python train.py --d_model=128 --n_head=4 --activation="swiglu" --norm="rmsnorm" --norm_eps=1e-05 --rope_base=10000.0 --init_std_up=0.0381 --init_std_down=0.0 --optimizer="soap_variant" --beta1=0.95 --lr_head=0.00735 --warmup_steps=200 --decay_shape="pow" --train_tokens=86320000
Each number is 500 + 40 x the weight over the matrix's rms, rounded and kept within 0 to 999. Layers, rows and columns count from 0. Numbers have three digits each.

# layer 3 MLP up, 256x128, rms 0.0781, rows 120-136, columns 0-127
520552483493478493489473508528467530510415471545478598543503479500490539512433484546494461490483494472506512445478562510488496510442507514550494539490482521448488509551491532455496457476520494459521582543510513510547509499543540407577530549455546505559481447511538525499517481521524498488486392492455510422556503524490514544553539515553486522463467481456504500406504569480433511509561
512520522463496571458502533526538541494461542477528439468449478494497460486489564455500476491485582574508396487472406470514544492471521416461556423469589492513465506441545524480490485487480516478437574525519586469515571473469525524447528531516543525495489445462521550522508494451506492499491525528499558531486540522470512430540487494524533468534511474534566490474537492545496512537526
530456474505544536517511486493473542531461569529574544487505496453493487508507468499572565502512564435432492480505544531466482488557453513504528507553455520528505502562572554488493483513550453560566486492471558493498537468525542498521389577488524516535538481531504487498513473494521463500484491550505529482547468549511483486530503487506458479504480530481473542492499590512457497551471
469522439449445487459445557559471507452508481469497559468526515570479545511494500521553489456480530431495527471471493541560502434504473471506587478555459461524531524534552570524582543482420452431516434417530543508542467583517419511486511468504555503506474572572473463479533567545467514504459497542484564490480503482502605502506493483482419539530473477570569533579457454510519456537461
578575472525535509589470485540499502503459553451488492564508485475536565431539466529495521512473462465469532476528510460407544486485470496531501503488507546432435529515438543544548468508437544530606427530496568518554490495451440389539470509476461421502525438502492557476561480536485472483550491498562553501592531531561474512444443567513446498541480526519477497534506519468609527471443
510479505546470580523566422486470410492582461528370504460444491492509475524499504515507492558412539498472439508403509580572506497534462612515498547496608491427428435498490509496517533515499533496439565547481475579477518614473493468564518418460524483469470443452469527477540593491524506472474557425445492480424515512433574433566550494467449531532440503572509494521494454512542496505476
440458512529441500429452504501486526506545492509501463513512558550498514520496558478496483565482504461515508423479503545475548453507514496504472552508477519439450500508530461549454490500576520428467523515466480498515553458510501468509518493436517473591532466574464522526510555464504498505517506535497432450484481474491510449488472568543542489515559569460517477484483474501469533533477
469557424526454424495515496472515498532515494518439502510481454507533466527460523472469486428440410507526537472549516536429504537439557485538456516551482511553500441490467538414479537507425465483550531534495509490518609509573430494480485455492455483532486548542530534552487492531507552549457469509494527459568461482534456542595495479540495539528458443460525377472447464464444433502514
517460513462587492531527427476493496545474509483560493488568512535470531525456574488466529426483466446563539511520460438531504457514484503493540439577480503474535514475468497501455556472479489476536555516457428432565531493512557461525545495490415526505483545467588440505475455496514473531429458526415463527508499488577523473499486596493563456471408475541447471454484497509529452575587
510591494533405490454549512401515526539462508492485510550533507564583400552539504505569512467582522504488415521503442418497506503485592475416503520543454491496490455470500499509437492513434499470484456537499491476427494562426436475454630488439436530521524542581509507542550473460485481469595518499527507547513481543501519475518515447589456560505425423499483460537553517482527516519564
552588530565527546530471511497432539452488457568553507457556530540505562496524480509493496458512472460506485556539476464445496486473543592517499508530501466502499517498537475474423530493472476558528454489503484476553415556431501486502439493511522450536505436481549475536542541487507500505468443523514464541460577474503463531506416499450435504491418493559486402517475454444492523542531
490511528470461539501493473520494524421515474518498474457582560491500534482524475533462453589454510487507537487491492500517487463418526468450542518462502472537579440483481522475475514523511504455525527492503536495527478507527524496520594465487468537530387453481434472577482477444458419533490585505487491456437564514506511512449370519540545457423475495427443521525426494507552506488542
430442469495461444516532498512514522545486523511549476553506445517585502511522472506488458431458474517461499485469461450436536543506485487550568484498459509492497508466543517443488551464518547435530507564498543472409504487482530556487465513469470559436576511458487493487476488451554513475519497513522543522503472482457519582530523452519541480462548486536460474462528526561530485481464
522526529530439481542456458460480474498481514499519534540516434427480470473538576470435472533551453480572449461590512473520434511430598552515450488542481429502472467526516526506507487510484424508436522470519469461439490452545484430526546486533550563480457581543514571458566481519554509521461470488458538523467490409489526551512490517567452529570449531531491529526480449466527555519475
550507532519505538514543517512520466477452439507560469494474450476529507469480505495552530483520522486550547503487417496504437488511522477466503531582487485456496508551508443548505474440590465499515551483507462546463493511462547567523484574443482476524404496498521488573454533485427519540546525463539500476488502514518538493552537518450455505488507493464508412556518475511500449510538
506478516479405446572449531526485483414493547489463478486514509535462445419512377505501460460508507540466534415487494456531454529513548521470501537503567463567538431465539499498510461471494530530585489503545534557488460538495530502557473556468472484493490507547421541459526487519492533472454475539581452567518518498475575492541469469490499557494562549562519499535537485458549480459499
494477490427444509484515449477542520500437480520484573399466467454508431531557451547524446490527415531493532505504536536590555547521515579575490536497486423473467445481479533459531472520500505541488465478544523496501469473514530577535531574504525530512494568486532554481544477504449536528530552487520509538531507421478483508492562461415542533544499509486585500461507504552516533544483
# layer 3 MLP down (transposed), 256x128, rms 0.104, rows 120-136, columns 0-127
492530515509485553455510519529448483610453485528498495526532583574556487538482521500505454546502552498494524570487462504462451475480492468527525546589457488459499480498464465498521490406501502531533477533483526451476503580482439500452495434538491518481410423468531537519512518494452508548474505542521501513510510595524520485467529471535500531491449474560502424514566508427576508556492
555523492518474556621459498477446524482475572559510525497601542531482514518482504483504507530482513515483408515499475487525519537554441487550522506489505545453645493513529498500483585548454480474572508373515507452554473554504534543539500470528530553460483481565484538489448499462449538513514518467468491511497496465513521591532507519480480448524488467502482530518477546541489527529493
473548486496512586486522466523488511539575495507451508503538536508505461531467467462519554488479524495520491493443516476501548462536564544517427575502513584432515537468533541500503463483496460487529554567575528487491579529479501475524496517518538449527510552533494555477500537484542450488510508519492505549537506495429457440518483537508511559493491507469499487425451484420538463491444
468501547488504515438447537570499524469529446500535576511531554574440545492467468505367493526557570452519497444478529484537535542583482537564572482511533429566449469525526541497506521466517458471589565466532523485466536423515500508515507456506520543462532525490527574521453527493469565522445447543496469513525539480469549502539427487520482480448580488444547580524441539488452514513485
447498414560484553581503537454518423539463504374473483567558507470495512485472475480552511447478512464478518460536470504494526502468505519484480505418500500476516599445461585539552443469465525481424565534466502449488545534542537472480459534556480494524486527504450516579535440535533470534537472459482481536541476518492549492477546524464595588536459556501521535538448487485512503547425
477458471446495512485566469477407545525596485562468496420511475480478473495544468465514550437472490500503429490481512486441506521475460488538485478448492557489394503546538517417476460485467498549478478460460465514557533501475523532568596462579478580470476459557503464459465613440502403486498503484485473467432557492462454498463529501550425451475464541512530456578521449480568518566469
544479528528583490537492484573531505548410463489510480512592454514493471491468527581439466501501461457462491432495519534531512472497457481474467532587449545526515479483436548421523494495480446483535492528527558506459586483452485439472494467503503553536523452457452518484496521421494477495505477527485497449519545485449506440496527529596447463562446549513489486483502528456527513459536
477570455537491518471503468474542499502537469472527464518420538559479441501543551484507593464580505487472535547484582553476487478501490482536513537384494552386528497543498487509515501516462419573529528501443454475459434487462437458530531561527457470476532550501471495585483537489505520450559472490523542494477439473622547462568530525446558465546555510502475513581512534571523501477436
454544471476486407470497526456477437461491571528445496526470465502459345489430510502543530476458494514526527523488431449500549510515524512509506527453550481491486451545578470493517488514556569478527442438513560536494447553536479499454462465446497527412474511475491406433514539475492553494485535441492460478513490552474507543483482492448487570488526446496624514506511477505446491521488
493514424486481470482505498454490558534496463591462472507506571506494456488532578570514507436544526490549443511536489471540495565503535576438534416523489483551524471464421469442455550574483499546516500607466506414443518478470497494565614561453495516499463462543482600549475529497476500492504521489520507492529479564455515512431480419503486579454440516473480488500453509568527480457569
448473475514497390532484552557555447521502489350504500532427496466474532542502513498560468504518468489552543492457439474455457440524526415442483507587555509556450567521490459580474450514516538493523510547463555510539575471519478570486518488531486511500469489512450504471449527450479488531465598501522451492505482433491432524465528445515489502495488497487464457411547505527554480478499
497551528541455483440558547500434506510503554449529538464541626527426489396539472498566526474493505503479532522492583478476504472551544404509462527483474527483476515488472561524508506462535499488512475502505556516503530560534484480481487508532554463521540506471473476457533467489432480458532503557504535474496524509387492517487527471484495479525527506525439558521511509469441456463475
533459520520477473454458496555502491481494558523491519583554470526585475579567497450474588472483554552494513495492535482461511541463448480501514473496491449515537489527498578436460544480545567518539476562513493467557491470476525528515476528500450550484537448494549485519571492492498450473497494510518487448449477511506537581515506509420528493524578523514543501516527490549461464533483
423473515464503530479517547501457467493464523487445576604429521580470516509512495489504525533493577545481455485453499524592504477499461467527533597519485431485464381528538459567574498547522475454462431509519535446490519502473443533497485447503494450444502533463553496528501552491517531595455519429484373534514486518536471521579515516534464526542528465490441489546521475517532464507490
514496483483555529465470407559488450592507522498453487477493527495482585547483567373501478530481490540436446516463536530575506491418517530466594459439480465472491503489538527531544446512547523451491444522478470517500533496481463446501518518468489416501573536530506496468480517524507438435463453580466532539499462544455523449550497511539558446503446460503564468477526467528534460468491
424523622529485515474495484518446490486506475514456491509460487495490525411574562532539417571468449495472472477496555468482525519456502498545474471584451518457508353487477517510490504517510390500485452504484488524491550459512524544469549469474503496510567515460547500489451499490556576470452514463544469511570470431471565509509563450478532527420513494449446510511549505466488527535531
563546541456476535490467404483489475577498523527551483456531506563576409469471448461471421494460470539478413469570454513454478486524506429506507467529491519507558486589508488525453466507497539524560519487471538463488556539473471515552422549455508535444550513506492516609492498496461561505451451491410574453441538504572508483574487485468462463431474479438486467502514504532524492482463
# layer 3 MLP gate, 256x128, rms 0.0801, rows 121-137, columns 0-127
463492513449464503418495515451536499448515496490490488454442507551531493484515484462498465554507480546538551503448575572530457497501536450539523529521493522465473468518496419480519496502544553474479478595509467542478514435532452504418491511492462573536501408490464485506503569496508619433516476440551426486509421468483441441390539490552466561578465458506472504481534478458483476487574
454487477482485511452504449499468508516514587583510512447498494413480442540574531495458489534453507404484449494587479528483501449478464501555471571472467519503540530548469503434564556483509482445563414454486519540521496477497453596441500514519516485463516477517462491456513497552451513496462499536499524472506573520494492552530505465507492479492508428567481501513497486439518489460498
459532350562517566542443527556504498499579494441454561437484510504505557541459489462457532585535425494495536516505493533555523512492448454444513477520572585463544451507476519476510440525468540540511457501464505600486449509474511419492536484555474521414554523522535480442505576534516556504451536523526522554484458537536475503526451443511546517453433529479455423534625477497478450522483
459487465503450515454453507516450498549562519545494494595563493452485512490494534466512573528480441525544498406517544462512511487478478559489490461463510502560494540548444525488531467444476579505451493532498478420549514480441534447499467509510569546518524536499487443501522557601547463535534450498479451472504477453523519492399636498544573494549504529500498486489488502473440469579541
429427512487460525569438497517435569547565497532465472422484510465418463432537426503560558496419439564542421542546506515498473510470499548505508504486519550559488497499518572514457437530524494503441503506471518494537492534476560494557512471451468588524541421481531551476512546425506506471495490437428455530523465499444456486502497466553458530534475557512485447540548560511591500526439
488537423471418506462473475458483564483484487479411475513528534542432469515503542548489525527494477428492461535483498426549445487533569541445548424492556559493497533509561486546492441475460500508471557551522518502526527459410456466506532504450513502597537455496539496539553479499444500447524504474505496452466465432433557442481523468544500469483475497487547518571545478485462484495556
515389473537437484458468455514516478536495576482542511476545541526450504537503506594441524526543450460485551454509499479550470529548511516507447508452452441436565523553470474592529578487510428460549478491534464492531548601494517495531537525473476460465564543453520440491569564533430468523520528519463443484464606452606488487440578512452497450529529465507459505449578517560570491482410
502502536438428591554492556459509438460422565520453551485442492464484473460494504524437532552511531587515442556517517501525515442482478410546415502502486539520557477440484490493521473531591508550517491451416570491428493471563532554433507486484503515436515490497532485543549528462453501599577556460504497430536516501527541443425476499468437456527479518494463550489538493496492420462464
444447468513461503535468457492444522548521563590456540513538507495494455569493539525441516558486468480540396502538509500500451509463518511466428519498482468477542560485471480448476432423495550478504535574490619450453493501419492441545496520452518437596437460555415520499488495574458466520466508564455503493504480506509497475468504549528484485451545538419472447514595501494529582498580
492448504522523511470469506496534473512442494473452490463509513596542512529470528508475532498459421506532545540399469527489458473503516479446444439516594546524450527535521485502462534572463476532541510502428505448518528460604518558379522454571535509515445499488477428548460507570533530475541499449489520550500448514558615573440528581494532434498544562495404511530539484452505489471555
505451551523549477423471500467500551529493477467535529551442575564533475435495473492523485446535493450415460454498539550481448476493485516478554486515524520499534470486510469558523451502554457566462530463445445512465505515571518514524493475548551502416480485536515486451439504495518446507459458527507542416539442510449498559505448469515430479495511447477458465506496484456522469527495
502437445488533559497522516481488511500526553467490532490502547493432528504510492484435520501511507487487550480466494519579575563534482476474536578493469539489510487541542463495437476484540490482458478493483481505550468518537511452487526491545514552465507521500491530545504520515514507530477522461554541483509403468494417489541456588486474488447457478505446484428484544484466471477486
490525512475521620528486484566514443487531525506498502502473477570486497457454535533530432595523461519510451522519552509540471475519516548421484526524516585565555453471479519457529444481467550456508448499568570499466438443543571493519476442504575566435608455473485500441502563555492451469543561526453604564457449512516576451484439483442568528464514495532411511367525522581503596559464
460458492515474497625502506502465476468449484438574506458536451498491509464507467535459507533471505447558492492584525609487447569455493506485526516520479451513548515475532511478518465438433524499498499498462526480503561434424549546498493508491551514493456525567410471416482516444502481548494475471511462487435492475557575509436473499552425427504491457479465554510528472468380529473477
463502559539489458465545444589547538525509472477442473476498507490501500399538492585504542544528442459442496487508521479610505511507576527516511539513473541532511447498538496473484593551469476504528532517497521459522459543529558464523381460493539530547593454488501459438464490560569448464490540530509518538506549453539457524431516521505418451540522489538488500433567524491553587427461
503518476516511475580517508451499521510473535553624542440537500513561458538487526480492391533498485661518493438390457479566472537511521521542545462546516492560439535494559510421507534512549494473493423426504470500509459543519522416478506506429453508524506498474502525530491493556575503501473461447448543567500457540448542459490486487439483479489493596513572509422434506475442503474447
496467530513517524462470577577489523441515513522478641469449436479504489438428490447474460487491519498515502514498568539585501496473451545482448458422510516529475495500529547524497454586443518517515515546471544522548526552535502566401461535461451496510477514578424599501547492518500451558468525432495511551493433491505433508547452479493483552554509461535418504450547555438453533512513